config.yaml
vocab_size: 8192
init_std_qkv: 0.0251
optimizer: "muon"
learning_rate: 0.0104
decay_fraction: 0.816
Each number is 128 + 24 x the weight over its row's rms, rounded and kept within 0 to 255. Layers, rows and columns count from 0. Numbers have three digits each. The size before them is the row's rms in percent of the matrix's.

# layer 5 MLP down, 768x3072, rms 0.0465, rows 348-492, columns 1344-1439
104:141144159120171107111148101154129137171102170138130130131136090129129109116137129106126129141170155090119165134095109138155117089147100151096107133129119127100120146099113089121131133147111151114162130081115120171141138104138151165128135103138136120087161141155094135149137112138076209150
098:151125122101127121122100099147123127100092072123108114118122124152135125114070097103081108152125139145083136159128152144121155133106101145121109147089115133122119166133117139127164115108105116143147099126131168145124127137106117113099152115127155122119106078169183159137103120146140175126
099:148120103173169175132126137132117103153124167098097094113097179133099153132155100170164164172134125131090167106131107138156144139123133125101174128175135135143150124146151077152162119099101139123121152147134133154110156170109112107146140142118089148134117116133119114117143099075131101118
100:159102128110145117171159138114146105123118124148115130122145111128153129163071144114164146113095145125149125147142059158149152128120166146111154118107149073112127160114135126155139103115139113141107125111149133150107151160142174096160159123156117119138115093131108166152076126139126115155
102:136137131103142131108140125110133096125132131120096077144108126140128106131164101184120105121114169139127124146105161141109079149103130133120141186123154144142073146150124095087108142186141129094076190144183141108114099159142119105116104143141112167134092113145132163156154132118156138152
103:088102117092115125098101120117129157128114140132117123144121135169150158097081110129107140096149120094136083143131099102125115164134122136181119074043117133106121096160142164103134179149143121156140117122191139151120138119124124158125123134128116116114128153087126180093140159183134119146
099:160145116103137088135131135155154129134152121119146133129135142077127097092060124150070122124117138106154142150133109131157124128130103137103148155152188105157123140136147141140140200164147085141142118153091114125131177078144119107151129088133156119121140141156130125170115141106124046123
106:122136139095184102169144088098158094107182135138093116182138187157158128132127140160128130106148105091140120166154124145122141143087116130138149133078086091072105128127106155115104180142169142099097128157167130111093090109102143092134125154117123119078114105044094134092139164100127151145
101:106092084131128202121121134088147097153114157162111132135106122107139129119126161172138149137115111109099172133142129129164150131150118124134148148096127125096123155114135161111082111152130161101134121129155115107114140164154089114145111152136159110096092098121153165110111165134129084132
099:101143133099084107117100140130119156157163104172160102155149093087101128140126093178102127098119109086127114117135120118115117106083170124115119142135125131164079167089157140144095113117099077138112094142129107104142089133127122127131151145146167134132109112140134090127105123153100114120
102:126148115102108079159098095130161105166087081109145125148101122171127140118112130112120115094140142151144102109097152152090145145079126109101088124134125107117128074058104134101101095111136108161096147102166099120117160117072110114112134124139144129109086141125115123124147166104136149154
099:114145093153110147133107113103157184159134170138149147138144134104181102117140137107134106121110125129125120092110126107106136144114093149168104088106127145169147153118101154121108124074158115110150161149160122153151129124123137134108112140189122087153114164127107144126150143089123146088
100:152127140135150125138119110121115093137128113136152124129123128091114135136121182106111119115140086126126098124164119150126122123134100141152181148093121117122138123098158107097109089176145132148143094144088104117133125142120127137145143091115131167146133112131169145128087150132174134155
100:117074121142092122168111106119173149122114128104078143133070143130129138126117074074065110145137153097125160100117126112168090128102113152091100112141101162097172107145110124143151095196140092126142145149188129128143122085103103098076120132103139148144144102148125140110144132150106148138
101:102143173139105116137161079115108141131161106162154140121178147105127081122134163129162137155148095124136135111123149127143121130094127109135105100125114114197143148148126108119083124136142107119122127147140125103129146091119138154147139147118135120121122135134111125110147120142142096126
100:172116118148144096104163120146133099164135152078105108142141133101158102164122137144082125129124168157121117141172096164108090112129142166138055111140121125139125136122109136094118154127154142095114111134152147150127127125127148126138152148111125143097084118143124123121098123124134142143
099:173142116132177090135131173160129145150148121120119113187132141109168147156113124147141117128118152127134110112141098114128113131144136147141137112133071095095156099128098130114169130148099117130128116133153113105135134132126157131085146155101104179116143194117124122144108159145127093153
098:100144132104167103128123116111149122128109134109159159101117072112145093149102127140149150112121100090139105075157139069108161074125125091126106160112119111095135110108167106094118109163159179144129123104152123139146152122091114155143117106145162120119128115156145129121133152149107173139
099:146112153139098119103121153159142116069115144134174112097104133152179145138173122143102125117134141144114151129119075119098063146167113139097087107142117127154123180131158101143143059181117101138101204157122103140133139139117154140150129086147126113136089125172095117094124125105113138149
098:094147125146091146096108128131138123076161124179127132116089108165134105133154131158113115138105096141108107097168125104113159134114130134123121137136115120093129174139136122131124126122114107139115109152136117140161137117146103132159173143142145128087088121087135114111123091115170169155
097:126098097140144126130140137144090104111125141139138130170118100129136100136145114132083112141130094089144150107169136140133136110192118099156121136124161104149142126156127157170117154129146091167124135145129183082149079100124112108134127134111146104155117120158136134129149118095152121118
097:139134084152159130160107109118144116102160116147140131122105110157117123086153107099124166109138136114122125103160152110100102151117148142122118130145138112070145138146111142089138151123153083130147172124138149176119089141119141129128112126133155122106105138158137090093167152136117154154
099:115119104125147189097115132118141111127098143166160119122132098158114141127161113116083125120139122102093129106166157159114117137139145153120094095130129159132100122087136150102082105107165099140159100091139143133109078144128180123141156116110146143089113146157145103120108154112164149107
099:097127107123102134146133152182108097160131122111141153137107139141140126141108123108138167108098135124114142117126106122107158169139130181123121125101120138158100154065109102143135133115144107105119107116120109102116161141162134122105093117111152090126151123102147107121107129128113172117
100:122138170150109141112085119126186131143119140118178107154148111168110101130141124143112161127090157123134106135147132132136148150121131127135147129131137114154162109107132157085105138134106106165075112101136131121109135085070115145116142138137113081111134126095106119127141096082098123103
102:139169090138142161145095119145152157133057115122109118125125127076138102112147100139173088103135104084111108108126129151154119105175121130135108112134155155115166175124175154127097058151121118129145112142103132128147119129129102080127093148117106111146128159147143075119131087107125113126
101:110103147116124137151133132132151082110101117128114132141115102106141118115084155127161105112095141138134066131107162135124121131139149143123122122141122169113154139151087161100146119120127164101148160121117134128184133137115092117135057117153164139120128172124088104119163163053172156137
100:115147118132130085139177108113129092136158115160097128143117105096148132104106134129113131177117118131134159137159142115137137176147112109165128099109095129125108119080140089098146110125132127102142108122108119152105131117143128144178120118110163145131122140154123142177091114108124121102
096:112126135121095111092142128141122104140121124127153119117110143139147108138098104127099132116119136114124118140155073135146130115085118156121091118146144133134155139123118152148158123123124109111095110139120168128102120157144121118166100134183125100125127168140119111139118099145126133143
101:129117126144117134118140151131122135146127068110133093146107122145153109127135140174153141141136101132140158148140140113128147134089139131125127119132144163109148170152101121097109078116137124112141088082174152131110106141111125141096147130145117113110119138134160153151127146149134176119
105:096145110089099105126116130123113151191095145109123106062140123110157118144138108090128106113089113131078150103098105125132107100147117159101128149154117110134107186098126136178120171150161145140108176088156132105131074124129121097159095119104124098130124131122171157133133123118146137120
101:121134129111152129103159136141094100088079101118128154135103121152087142148129159119102108133101155136161118151138146150137144138140114107073127101121134122134086136167153118133097105216084114103123109141103117135129148131131192150127175127114109137167138113113136157131116128119114111100
098:141102143142127114128140109119125105100153133135156124139155152125136112107141147143134142169137166131130094137133128125130107115131156127137157117100179122079135132149151133145115124132141103140128143159132122149138120095145131134140128185159177101135124096138120165134081105116138153113
100:132123130111116129090105108144138122152110116135142144154153147100150132134128151136151131100091112155107096136139113131133109116123091132091151112140171104163102171120104104147111144159114113094118141150170124088128137093150137102106155154137125153142146174111123151108080109142134140086
098:143106129104051076120153141119114119147109149163114084080114106076150143115086109152133102097131097134171144123122125129071148141089127140083084122085136139120169147107090107069143111085096145089130111103102114134123106170125110121159149129111109118151109114146138142125113147077145091150
101:110129122085114163153127124178117117111097139108088103143109173160104130147128137115160151159104136140155084150117136164152095083144113133112134123127105100105124153148103109132114120148167096092112151115168168080111157100133125114104128144162141131086129133127124176149124113121103120126
099:105126104116135105159188120133127093124161154137111130091171149106082141118105118130084092102155155141125121158163133143108126124176160164135124096121108130130073118145079121146176145105131182134077124114159121120124178161130139156121120126065149111141166139158142185127120150118121136162
102:138167153120161116134167139139133126115104135180115109162174106129169156105132133169126129133160134088106155102120133124132133142153153144122107158156135129152132148120160135112125101139140128124109113118128118154159132091151153155092147110137149111155095095100152089133083128109155095124
098:117126130108102096111089099142091148088170084124162109101115124089161156149133151061154138083057114119131143171143110114129133111123127134144153178132134096177163110113150132129131121130081128099145101093130160167130164150142093100082098117075138112123140153134051123125153131162163122068
101:129094162120145200130137102126108128118134126117112142093131119149101180136127134112152117153138096163182155098136162097112106096121129108119057146141109116108094123151141137122108088152120111191114138118130117108083171102121141145128144097132114138141161158120139166112148131124133159104
102:142098095157120145108096070112124112137119126095166139100143129126163112120143156143126145130112152115068154119101168112073130140132136139138162146130144150142130086137123106166151139158155072136077147158113144158123157148121102091107115085135156090122130127115145146144176129079141142120
101:108140150115119160114134105170161079158157121134098120151123140141150123125130101071143140069153122127169123177123153133115128141138117122128120167105119118060121138140099054116130210159084126151115155119108100154163109133097114146121118141135112114156104114153138112138137114138102163134
098:072119135144112138128150170099110110118138111132139090124147124152104138148132133153141129166123148141100091131120136150137151098120132104119144127134130089136114163128111104141102146128114114110103137154162098149106106128103125137144124156143106122117104102171129074155104154123148155134
110:149084104131143114110148124127140127157151141115134147135187099128131141109128115098129088114133090144162114134124124135122146143113182159090122143110121118127145140148077124110076144109109102125131161104187128158116127141136105117150138137160148112119109144144184104096107126115152115139
097:129109106133142147102115102147158126128108111131107162133114160133144138071092133113097137138111137114113143131172122143127154101111095109132123120133128139094144082095101094109162124150118138148127117080093121152120175133135100116094134100125092137101151180138112135151135118110142125153
108:112135126179121158121149130132122116156121146126121139184127104115106129099094148141117118159099118113091174118176138135103142134099164165092101124122140126089145142111170148119080127167089142123131121147104099110137137142167156144112155126107188159136107120091168118110110102189076101127
098:123118120132149115131123160148099108160105083178152075134123144133112133142106061126133117150151122134120134123085134118143190076084147132120147137138124149125134083139116116128117101160126177071124138171148125128141166111093129141106126166143151123132135128118131174110117103118108159107
100:099154171134119122132103131132085150093137122103162161146114110138156117136118112139106110176124122122111113163139133167114152106175126161092157170091110116122149128082155106106117135140132111119116119138097105163120142135135143114115151148121146161125105126103108098135122113085138095116
100:127157134160130088137093112135159157129120048085136145177115114122111131142148113131153118126182142160098143138136115156130145118108166095142151144172155062116118157119102075156114135087148140102130153195148109068128146112148094135151149145156099143135117128111134087119115082084132136117
100:100125129117093139117142155096133112075159116172131123133160113145135148103121133142108136158207102085118126126141159168129119158120121066120153149135138134104142123106136124122135124129137138132173115163105111098134109134146142124106155127157159111145084126137131154159136114110134148096
096:132117143126127162134114152131147143089098108157165120069121120101061109140091111123114156127120092125157143131132133169186095127123138135161179138149144101156157131132103140109155133192169153141103133142133127106177117107136139180174118100111105130138167081114113137112109160133092166132
101:099224126174130152152141131147122113099179101137126159167113093129134160131128078133151160118135135119156147120079084149113151131106131108155140095111118135103134142092159174124142080148135143120141134140097121154146168147111094119162162116158105138135117135119112143100140131156157073131
100:131104138148142122150129119090133115078172114093126072144122121117111128128120085079116153149147131112155096156138107105098115121110099154074091094129093143141132114150127153130185145130129130098127137083093129159108091128103164099100117122149121169105142154085134139131135123136118170103
099:095090113159093116133137099093166121152172134146097131047153098131120130120167145129131139111104135164091125122151144157148113128131097098124088116161108103112131172161144164153131119137138101121111163110120093103142168115126156115118134124122127114120117136122105120136109116075120154138
099:099132122133104128114134124122127129156133139121154150146115171137112155123120103119158131125156129137123183139113107148118166155107122142094138150149159153148145112113071078132144125121127089140090137160121148104098095156145119182117154109142119130117120164131114112142108090119168129120
102:102165177130112137054140114132089093125090154118117121108120138158140136155133152148092160146086127102154183106084080147158153087106155101109113108114153144135134128102133150137097123125181114120124131170091128107070109121141154125108124136136132139120105120125167160155144158099090160137
102:103136144142117154124143092113133130143152131143084119106094163122163120150141105133139073145145161176110148119122080126150104105129159120104115168117129143146143128107178130150135150093113108140144132142177108092095121142133162151130134164141103125124115102112110148111146135180135133126
097:118123150167105106121099104097166123140108143110123120136097134142164131112070139144148120124110117158134156114183151092133129188120132135154139116124132127134137147133139114142156123126146141124142101101114152131109135109108124146137082105128120120116141153118116138155141159108143082156
101:102151116138161098124141152083095128171138130161114127135094125113133135141123078135129120089133203140124131136120165083105120125084166150109133121150125133100137110113125126109165198136130125126092119074144115120120162104124131134118114115152138135104116109149160095100136131160104136121
101:103098152098157131167154124100131124129146174130125143096130149159091152114128119167116142122112200148106100133141124188082111101148157127118098153127152096164130119119140158114099163119148116122136131108111121140114123154111125132123126109096124111113119124132118127110160155168141119106
098:117156103138115136153097131114125116155126153078126120163121109114126128133149121143158119081136113122099126137165140125083166138129158135134137106145113127135152144176125045102112097110138116113125105106114128151170135138113116123130108134150128116151112154119131136151150109140153110156
098:102118160140150124157146132115147161098106165128103133135133140091091143135130109135095122144152075102163117108162117122157150121142140153146118127105168137099070156127138112113152148141125141143128134102087154158128114146076135139134142139137142115148098113152140148126123101121139104136
099:134127131129185170151163146134154156158122121151149118134131188129143141146131132135123153112149170105132123129125140124116141108111119140130178129118093137118103134110138128127111163114135121148176120149121137159123127115163152149163113134135164134147175111165117104089155073144151113110
101:123105120153104188141119105155172154107118092119109164142102096111140128135107099175126103146096100111126119119128090120158094110139123143120105130108099118086117109146148112124086145133162101163145113151105163111117138124114140140111129104166132134118127132132176102117077151129163128126
098:146125127163172162135136125142100120161127116113126136117115119133114156123077154118111140087125145148119133144107086106152135114119129143144137157086161121158102142170141102118116115105157157108124105126122132124133165105103122131181161162135072095092145147107134123105133116156104117133
096:151103125137107140110111103140139126123103072154132116156171128124112122120110118108114148153142144138147118083074156151110133155161135083148172103114102116130078103080138100087112182135124147133091089160104146130122130112083100124176108072124073123107104123101130105119163123092123120112
098:136110109180116132147111075110122142055152182111106130131141114134109158102134158138130135112124143136167139141087126101122092145148114133135119140135117147117100157115111133149092140094159111123137115165136144139144144124134154119117092129138095161119111175154127124102180165141134127109
095:112126130102105108147139148135122108140150099137108107127149114156139154154137124124129095164120075127080114097131106132087090093111158151144154159151080105104132120161086117138095080124149109151066137124125122124100091080173128107111114080173094127097138095120133141129118144122111134151
099:142126073129178099078131132095155112107162137110135103117135135108102115117127048107132052110099087122094135118126127151108078136149135116133142108104155150110129129114145108118115107100129128093079116076111164142172104126122160124164104091088146142111145110132106132123102141134133087132
101:137165166133100122092097105115181137098159154107100155128126113072133112123108124096095143117114109124161116142133118110135152150086131132106168085141129134182126134089090092148135115110142148146119147123152130101113123122117163153109092090107149127136132130152114119093109149153141167154
098:107117112114111119156159124153153113102143118108118166137181106168117144130126133147101116129122138110104184060097121111159134141143101102118063147112131118087111111068122134157152127119133128116129118115127120127132108134164138159143137143125145106118128117083119109119115114088078095127
096:080115161127129149089114182144105165106114103167087088139142126149129126135148063099173150181138096132109092135106094145122124170117138134109150100132140050111146166178118123115123110157095122159087120102120133155091129083146132141130148124203141130127144140084150127136122088156125159128
106:138199150119117069138107136129129132137120117148129084090123075117126128172080139158139148146162138114132128116130137127116151168110113113161151179091086084103131146154126118119161123121126135126115153152075076156137110137129095124131128153148143150143110104118122144160111129102149124089
102:109132113135106152135125166109153132127127190128146135119130173135124122140108099113139113111158118179156093112142131138144155129158162112093160173129136136136174133130140128111104158116136142126133179140156147093097176121105136129139124147125146089105141122088189085120156149135137158086
099:160086128119125090094159122123101095100161146151121129126138145141101106133084109125122086102144137097173095132123129136147088128141131065130094110093117113134116110130154119126122134147084137097137139121085116164139095085137118170140119114136146108068097075168157118113084144139121162116
101:122175085154096104102146115130118136143150134116140102173093134159145111081142152124128136131139195130122123135134133118124104157086142132075103101162149108115131143114142143136153167092135144108152186113134132159113115124170122114098125081173141144117116111106107150135130166099109162141
100:088124142131123189123116141128104146141130125128126107154112133149126095120135099118090131147116133100143125165105124117165116128161135114122101113067120112180081133093115138123093128102117135132108131149154111075100126091138139105083147106125137100110138131175158134140144138109147124104
096:108109142111107128132130141136166160093102124162172132149144161135115123131120140094102180144143122113134107130132136121095131135146137141127178146067174144128132174134106145117106127149139112101129148133111155130158110152139078138132128137114136112103098112132134174126127149116151161122
097:131125149111115161119124136119098137059143114122125146123110121110094130147172181110112119167138173176139170141161084102143111192104114136131108169095122112107124182118129136100144136122146123103173131128105128127142120148138170089097148124137108139109160126121118107137118110154121122139
098:090157127150109110130135123090088151129150125123126126092119138095111134163124118136131081107110156119114151148131153114106132111122139125200140152108128140091099163158178143104146134167120147118146129180129117171089127126140136152158115180083097176168143128126097103133134123161123122138
098:135113122150146146151117155143151145131108166182111150128150115158139132096133103145135124109096149123187153095123147121079090167196154114115105132140140182123137114168143097114117149117130129091153138136102142157152093115119127131143106165149157124097155151088114152146135104153102114148
097:125167155151200102160136101151163148116133122119134142160128118161179127129131102113117079105113109079121143115163090096160151108094125157112105109139103121155116126135134150140143171195114127151126131111130114066117118122139117114162189154110105145113156074097134118130096116107142127150
101:109112150111100128111136150095122113119150152178150146126119139124122143120113113109120143129138153153141092125123138162145166136108129107154095090150151139118120152126156131169087112093135115174137084115157143139121096133160131120121155096150103148115145139171149110170171074112093096105
097:121124131123089098169136126082163117169134146084127146142070138072164158119101153142179075155139133110131125103141138161128133115106085124130133131141150140098112107092104146102135128075143121103133126111154147153119189136161170089119186156135144135130089139157133091138168132168142122130
098:112116110138130149129132131109118148113060148095121137123131118095141133121169156156116163082133144176093114103131098101107119151154124151162125145158110073131097149126095162163141149126085150099128106137155140174136121114143149121131121142112125133132095176094117197148136112157121127134
098:131148146112138123136135118128151137119159132161112119130144112150091100144129085123135130169141133123102123135174119113145092114163123111127160128100120181145126113128091175174118144110064088130125102156115151131099097108141153172154119129107156125136132095131115122153140140052105091116
097:102100107158139177131113122118136134149126117097148101121133124136138152149097111140121113148094124145093161138109147119121087151131159120144123112147124084135149140129120174153147159096149106133129164086116109166083159130119122145135178132125139105115110091127144098135135132141159144154
100:129179113136102127150117124146109110103114117125131128116178117126113100126156142144119160140130127117104116098126078095099148108200140124139122142148163163159110123102136113142148123124123139130140155173119150137164158107132159093156149185089098125125128140185145124119132125130102109129
100:145137115108133137129117128114133121129152102112113134101126149112116126157123121127119112136099104145126107126114144138150119129121114101127127168196109137082120110160072159124164145126116132098101158162092092137077104131113153126083127157108139123141155204111127109138165124084111170134
102:149148092103137073113125192167126141135133085128124136176137159138132138131128085133178138133154159127124140140098113165101147159128129141154123141168118188142129138142096107081129152093130184137115133189152137162145121153143138123136095152126156098121086111101102132120117133125101139121
101:116139154132174067135119128071097116134121105142110111132143114126126120106116114136111118115123159142093116114162145132141195149164127153151126164137150147121142153146157110088144139139073109111109108103135134094098158110149149134176130116117098124126138121140124164130136141088158142161
098:122159117096153184130114127124117114107159146133103159137170091140120128120118104186149131155136125126157168118152100162168089086109126139142141179137104141123160102103159075139095078175101129150109162139155109159124100191140163145155108150094111132129105094163134103100095135187097150153
099:148119140129118115116133115117079098135158126126141153141131135113136120128112097119157147115154131163136163139175112149108070164161092104118127123167118146146096062072155068123115115119124129148147126131104125138133103118096176143128121179110136170128106120092129158096097138143074101124
098:149107147153081165146170083161120123125158096054139127153079104126099101113156187117124123125153143111170093180148158161159145083123137178134152099123174144140140142101134139103168084085114134125122121093134163139148122116134125151143136126139154194116151102114156158126127114141153121120
106:066072145165149132148090091151098088085119117148137107108130148164076158116090126148113143095130126129149160134096158156138105160167088148169118132136169139159126151132135147085114119164096153155158112133111084183103170146118124133121091136122108138138145107135095080112144129166108123133
098:116117142135126117154105128143106108116134121079115153079121115097106149129196162127125125170119097128123144109156120177144129149109154120141151152137107089151105108124135127154159085102100081118076135125127126111128125121094129160187159110148119144129114136132113140136127116131120115149
102:146087105173111134132141139099123121120155149146107127132132106157155144133129146143107134119108145126099135140098107138144167101162131141140116116118105161150117149119137117159085161101105144125134198119125094149126139131146147132181151169126120133098130127113148149099108167096113081141
101:139146116156111110118125130158164110128132160148128105115112110140152119113128113093145159149091183154112135136151154112124152127096141117154131134087102134106159116117108113107102171131120123093105164126117136140101142121117109140146128154082135097156174116112118143163106079139130117134
102:167140127129150162105146161149150078124133142126112139121126145128138139105109155137108124151113129127140126162115087103100089119165131137147129049112112142143115129087179133138132114171123138083132129114124150145103159141141139117168152139143105130137143167130157138118103167142182143111
100:150131110173127091093157110132115168148151091133101147145144122128132101132136169140109138166138119123141102107157146106133145104113125147107100109088124098132132130141172148100105163143117086135129051175182125140123147134120118122131122156111161147124163198144162166127092113140153190140
099:164152124134111108125112157084093140188113121141150151134132139151128119149095156122125108102116083128159080147145128092146158074114105116125160113124120129145183163102153138123148178135160113147169126150108128097120169085135108076122121123155122111146168108153081107110115099121114128120
099:101131159163168140086116160148103127091184106122154089107108110146114183117135100118174077118123112125112098148079135184116158140142113095132119111146151126108078081119123158137135111132141126106202125147143114150087133114131134145164136099128131179146104125143113141104094150137091083155
102:109106122100145086117145105162103145099130132124131125114095136136167080116140157084130142141125097135108143129123137144083140129110138139064124122092114113121125134151147118110134123119103152150094098131172127160087121136156112137127122182129146101077114094134134137136104126134134128129
097:082153119168154159128121131141160118162153159095173108129164156139143147125153143131136089066141115128116136125123145138169123149158096143096077120169163158107134138116092168124140158116147163120151156104094122111111145068128130125149146104163124118109145150193109119119121161183063112168
096:118086115108138130127144117098113130134112156123111145096105121112100139121163117133095097096177150157147086140110153097097071122112087137131153138110095128099147101152153155133092150100162188106151131085123126154144096148121144126136126111121151095120164124149183154116133154118172087136
097:119131128140122135111076134127140161072175104046139141149125106099185122161113153137149146115137132098075164147145120144139109129130136138144115155100187139071142090118142116118177094162129123171137137107139126124104133166114142133121136129124120101118115139119104115160143137153113112153
100:137166086094156109166146108094093170116147132143146161114121144134095155128141121122146084132123122141149133119127133134067104185138135176126130109150149109113117095120144166114150143125101167114137095121112116145133166151178135127154123111073101132120145176139162125130122117102149155128
098:132174117118089108140137101180128121134143155110162111125135156113143148105155088082121108111139104130128128121149118139084133145119086170154192139161177114098098132118079171092108118129136121121134087131083104158107122098139156160170136103078145169106118146097086083090110110159128106116
100:130145134127122094127128151122097165145124085160157158093154132149123105128123110088146118134080124160137148168116120103108156155124160110163155152131145138128120143113129130141160105141124157116137139109102146163123109142137073140143136114143179135117126109135127127134135114122117131136
097:144109140142142144122119130098121164160140128121146078161211094149105137167103077093166177130132098147129156083103163129124131134107158135095154139130105128106151115168127135130102095116156083154104097123132087134117117170133129136080095104105108093113118112126148105111081138133152121133
101:160099142156113125100121095149124095116102109126149088118130125139143123131123139150103122123115102126118138140089123072107112117118157153134151108119115109121110128091140129180124122150141133137146084122115138110148117119088118141085125141135158137103157105129158112120091114098153135087
099:112196178190148100111109136147125143192110087146146149127182142111068124088097153139126128130111159150090118112139129155101176114156145136130160119135142176164115137141111143123132126143148103172186116117139144112147141138087125125129117122124156089145081149142133130099187126078108164109
098:091112113138105106124171205136114137153154126111140134110135154079139106135144141127087169105130121164140136138114129102126116125136100135108126090119090111193163121122146141119145112139119093133083143107148141156097111114099182158141123139134111133102110072104118130141128096114106134094
099:121160105130134147124153132124116131132120118132121167105096086180114134117138133134096108154143159127155134124130092154189105104105108094099128095126134153118097185122105167142128097118141147166149140147170133111133115163116136123098093145130152122139103103102104177090105129181103161150
099:153097132159146131149107126127100107110106107145154104124140130120096151160112152115120109089154120104128144086120157127138137082173120105122156153180093106101140123138120135107154108143123174130179093152126115155118131142120162098118116123126132098162132130149121149098118169164097091094
098:131141170167151139161129113156123166111128100090147142140083145119133109112133147134109115093091104147109134128122140112104142096153126086085101123145083117113121117120129142123119095120107126134135086080125142114142136100092122117111104113116179114122150116139172112115128119100103114120
099:114110118087136179111106110134173148130093125135131174124136104108143109129083144127129165145124118141140088115149132118119170147163131088101115112107133121143154099152128152168133119138164125160120138149135080108096109097095147124130169114141163133122110129077141118165144101099146157133
104:136148102103138147109140099175127096081141131139130141116123129153106138116063061125118145138124158134127134063127145136064124134139117128099153094129154118118093144139103125141137078104121153129131162124146139113101143166147129087171123102088147100147090130134148131160127131124170116156
100:115162168138130127133083130125113135119140155125120157143112147088121133066147124114120125107146089134146105136106134128184152149144153166129118117162141134138120129082117147134131151145132140152133126106122130085097126132145154106170166152152112116135136120164096114111113093119128101116
100:130110157121095119130115094099162128165108126108132117166082137137124137095113126117097118129115163116164162134124130137113102151114135162127114106159110117123116158147102138130157118148133106162158128098118108131123116120153152120164102137122117132089115146124159110119117107122118084148
100:139137143124098128183130142143108138091075154090116108130138119128166085135129112138115157128145129161116168117096146144122095117103121113165152135129123142160129116137124119092162157097112114102117141153119107121149145160143145133121133122131152127105108125176063144132135142183168130143
102:115107134097153124117103111151139081156115158171158143159150139193099161120118088109106109098151132136111158166159126169175147115122121115125131116217148082113119141181140101162130131087088156100115126090097085130092139142135091102088132145119084152167111139138139098163100118167128159114
101:091111212104160123127143159056117166129102180084114157170144112118130101112184131136131143134098143164118145154139110164107132123128097094144137101124137135102117059094152104131146106137145127108144114179179098125134094120150099115113128142137114119150145145107127116166094109146122185125
097:120117133090105123126175165099068113128086139088148162132140123112156112122148153102130135127146135158114132111058145123102131112111107163170149123095121135135118079107112121126141146125158119108147111123108129160136103142128163114155166084156156158130151152083128054126159165155152100109
098:133136134130136114165111132137119145134128143088122134145139135164148110079164161119110149114127103134137159168123164110179196126164116124126115121113094072139118085163104110175148118104132105105159137102116147106140162072106103088125131145126094109119154131102153107155108113105153121144
100:104171110169128119150145120145106139171108144113133127120154098092131169142094096135130150079111188130124077116153109154171139096132099154155157120125158113165085108144153125144145151129130134137103109112109099151133101123123166114107093111132154139153103171133103101133159101122143121141
096:163130118096113111120160142123172136112118154119125095114126136160123118136165148113121146161065103148090153121145173094120155094144102135140115128132123103131131074099101110163114129135111148138105103133180135132132135156095109157121114137104105144131125113158110132142064118110130088115
102:110118149169167115121121116123093142142159120118114152114145119157127102128133152081114148144126104147130161159170148140099138156122116089153113102113118115123145122100116145112139124104142159151122106118088149109105097128142142127104123118110100142134169158139140110139150101110137095106
101:093129116138154075121203098133189162151138104159124163088103104142120136148111137095106112103097130129120125154144116095130143151132128115126097137095082154120136106113140105111133141104119100160147115133169133156119121136128128166135150123128128104153131123120115136085110125128084116120
094:144067082109126137104088133123142112147114145092101136098128075104132144085107108113100120108117121093135138151114154118105155121116141155136113137172109144138155134112137128121129152128123160162116132070104138139105112109095151123111124108076152146109118125160111113090143175112132117098
096:145145100157155137134099130156131153112139132099152113120124106198138149133173119142125134168149148108114136125140101146133147101128082123106092092112107126105110145164153104159102086137108151108115143168089109101122165113130138135133115133132090132153149157105125110096152148117128130111
100:169128152117104105156149151095163114114062118107149156117109117102091164181137074166143137138186121134137126113126086106152137123088168154128096122117116154131174159109148144114146149122153127143156126113151116110099123176134151156111093128091110129138136108114148095096153145116131133148
101:127148137149146153093100122148138176137120132138161115119140109128134124123160130137114132098145159142109114157144092131136158163139142145148123118105114117103138150149166130128133071167102143144137162158080121127120123119132148077184117151175100119111144095125124135180097091133111157144
098:118104132123158181081136171101161137143186110084134173124157157091165138129104124111153115089145075168152089085133159140119176129097104154127125118150160100101129152106110124118124103100141109078147164145149166124121138144150110160149113141091174142107174113145156119079131120119112105148
098:079147140186111067110134135123097147140109144125149087115081148089196120099150116077141107116151179128127105135135131091132114141115127122102121095154128096155124157112121139088142153154104126077156134132130132167104095089102099164157109147135132159135143139104117129109140108143129152091
098:134128131155152110097148154080126159175129123127148120149131169118149151107114117074119065126103131153128144128114156150144158142173101146112155130118070139115142130150134133116114163140142110130141114195074146188064073160155135125136096135129143128121135132132097158134084115136123154115
098:135161154144086130100096128101160099144127140109098127158153131119122156158074131149128161122131121131136135098141134145071097097125127136163109116102087163111148138137143160176094180120161094120107130159122139182126124161145076154147110141112124113122106126070112114132144157113138129096
098:135117111086087154113133118145070133120083149217115099154170096140153125137173121110143167148095109133159113139153173114089131077144106109102144110123171146125118137126120101105112135161169131193103138120131151128140107147135128106093110047149128157116115111098151141160127111129137159143
096:132088121132168145115124112185132131121108099086155133143129142108135147171122111172127092140124122171140127158130069109118121124109117109112148135114118125107101150140145097141107131134150088123071113144116156174117153096132081145093145133126128132122131154084128090125118098148166109145
100:137121128129088093124145121109138167114137118099100114109126113126118087125118117113150140095115120157153144132184136128143119156176132143123115116125159129128131153112113161134107126155111114120146126099191125136135136093146104145165134112120099097161111117102144187090099155172129155117
101:107114112144124098134149109124116112161153142140132137125142157101101130144115137160167153145140116149118122152138125115112110083127090118133175127084141123177132085189089106116135139139127111172122136118133114113146173159140101129135115143128129176151141132120150110121129126146124113126
099:130100142071091138108115135125126105097127124141117097079134157144160159118099132076141146113162184132145139165112147146148104144127139111116099141110116106177133127129099134117146118136129158121141112096114118118062104110106161106125093118132095114102123130126118119130140113124148133118
099:143165130121129157128133080142152154086137136074134150140129060151128151133126134127114125172115155115143096120139145161175138072142093154098110099095136138157111109082100159121139153143142097129145136169137116169106138149107108155141116166100109133143106122101148130153066192168090116115
099:086143123140167196106129136124144113143104134103155149116111191146145124140149177145129082121138131089114155127154128139136146105117134111073103186132123105119141123112142148137149198123143152166136110153105139112091172092135074099134139137123095112167097120130129114138159122150099179134
099:142119139166128125148145123146097145136139070137110140155129118114135133114101153125117080126100118143133139158141130145149121155161178127127118142093122112128077100122086115121149128140129125099135132154126117140133141112161133137130119141153152141138143105143093166146122118135131138073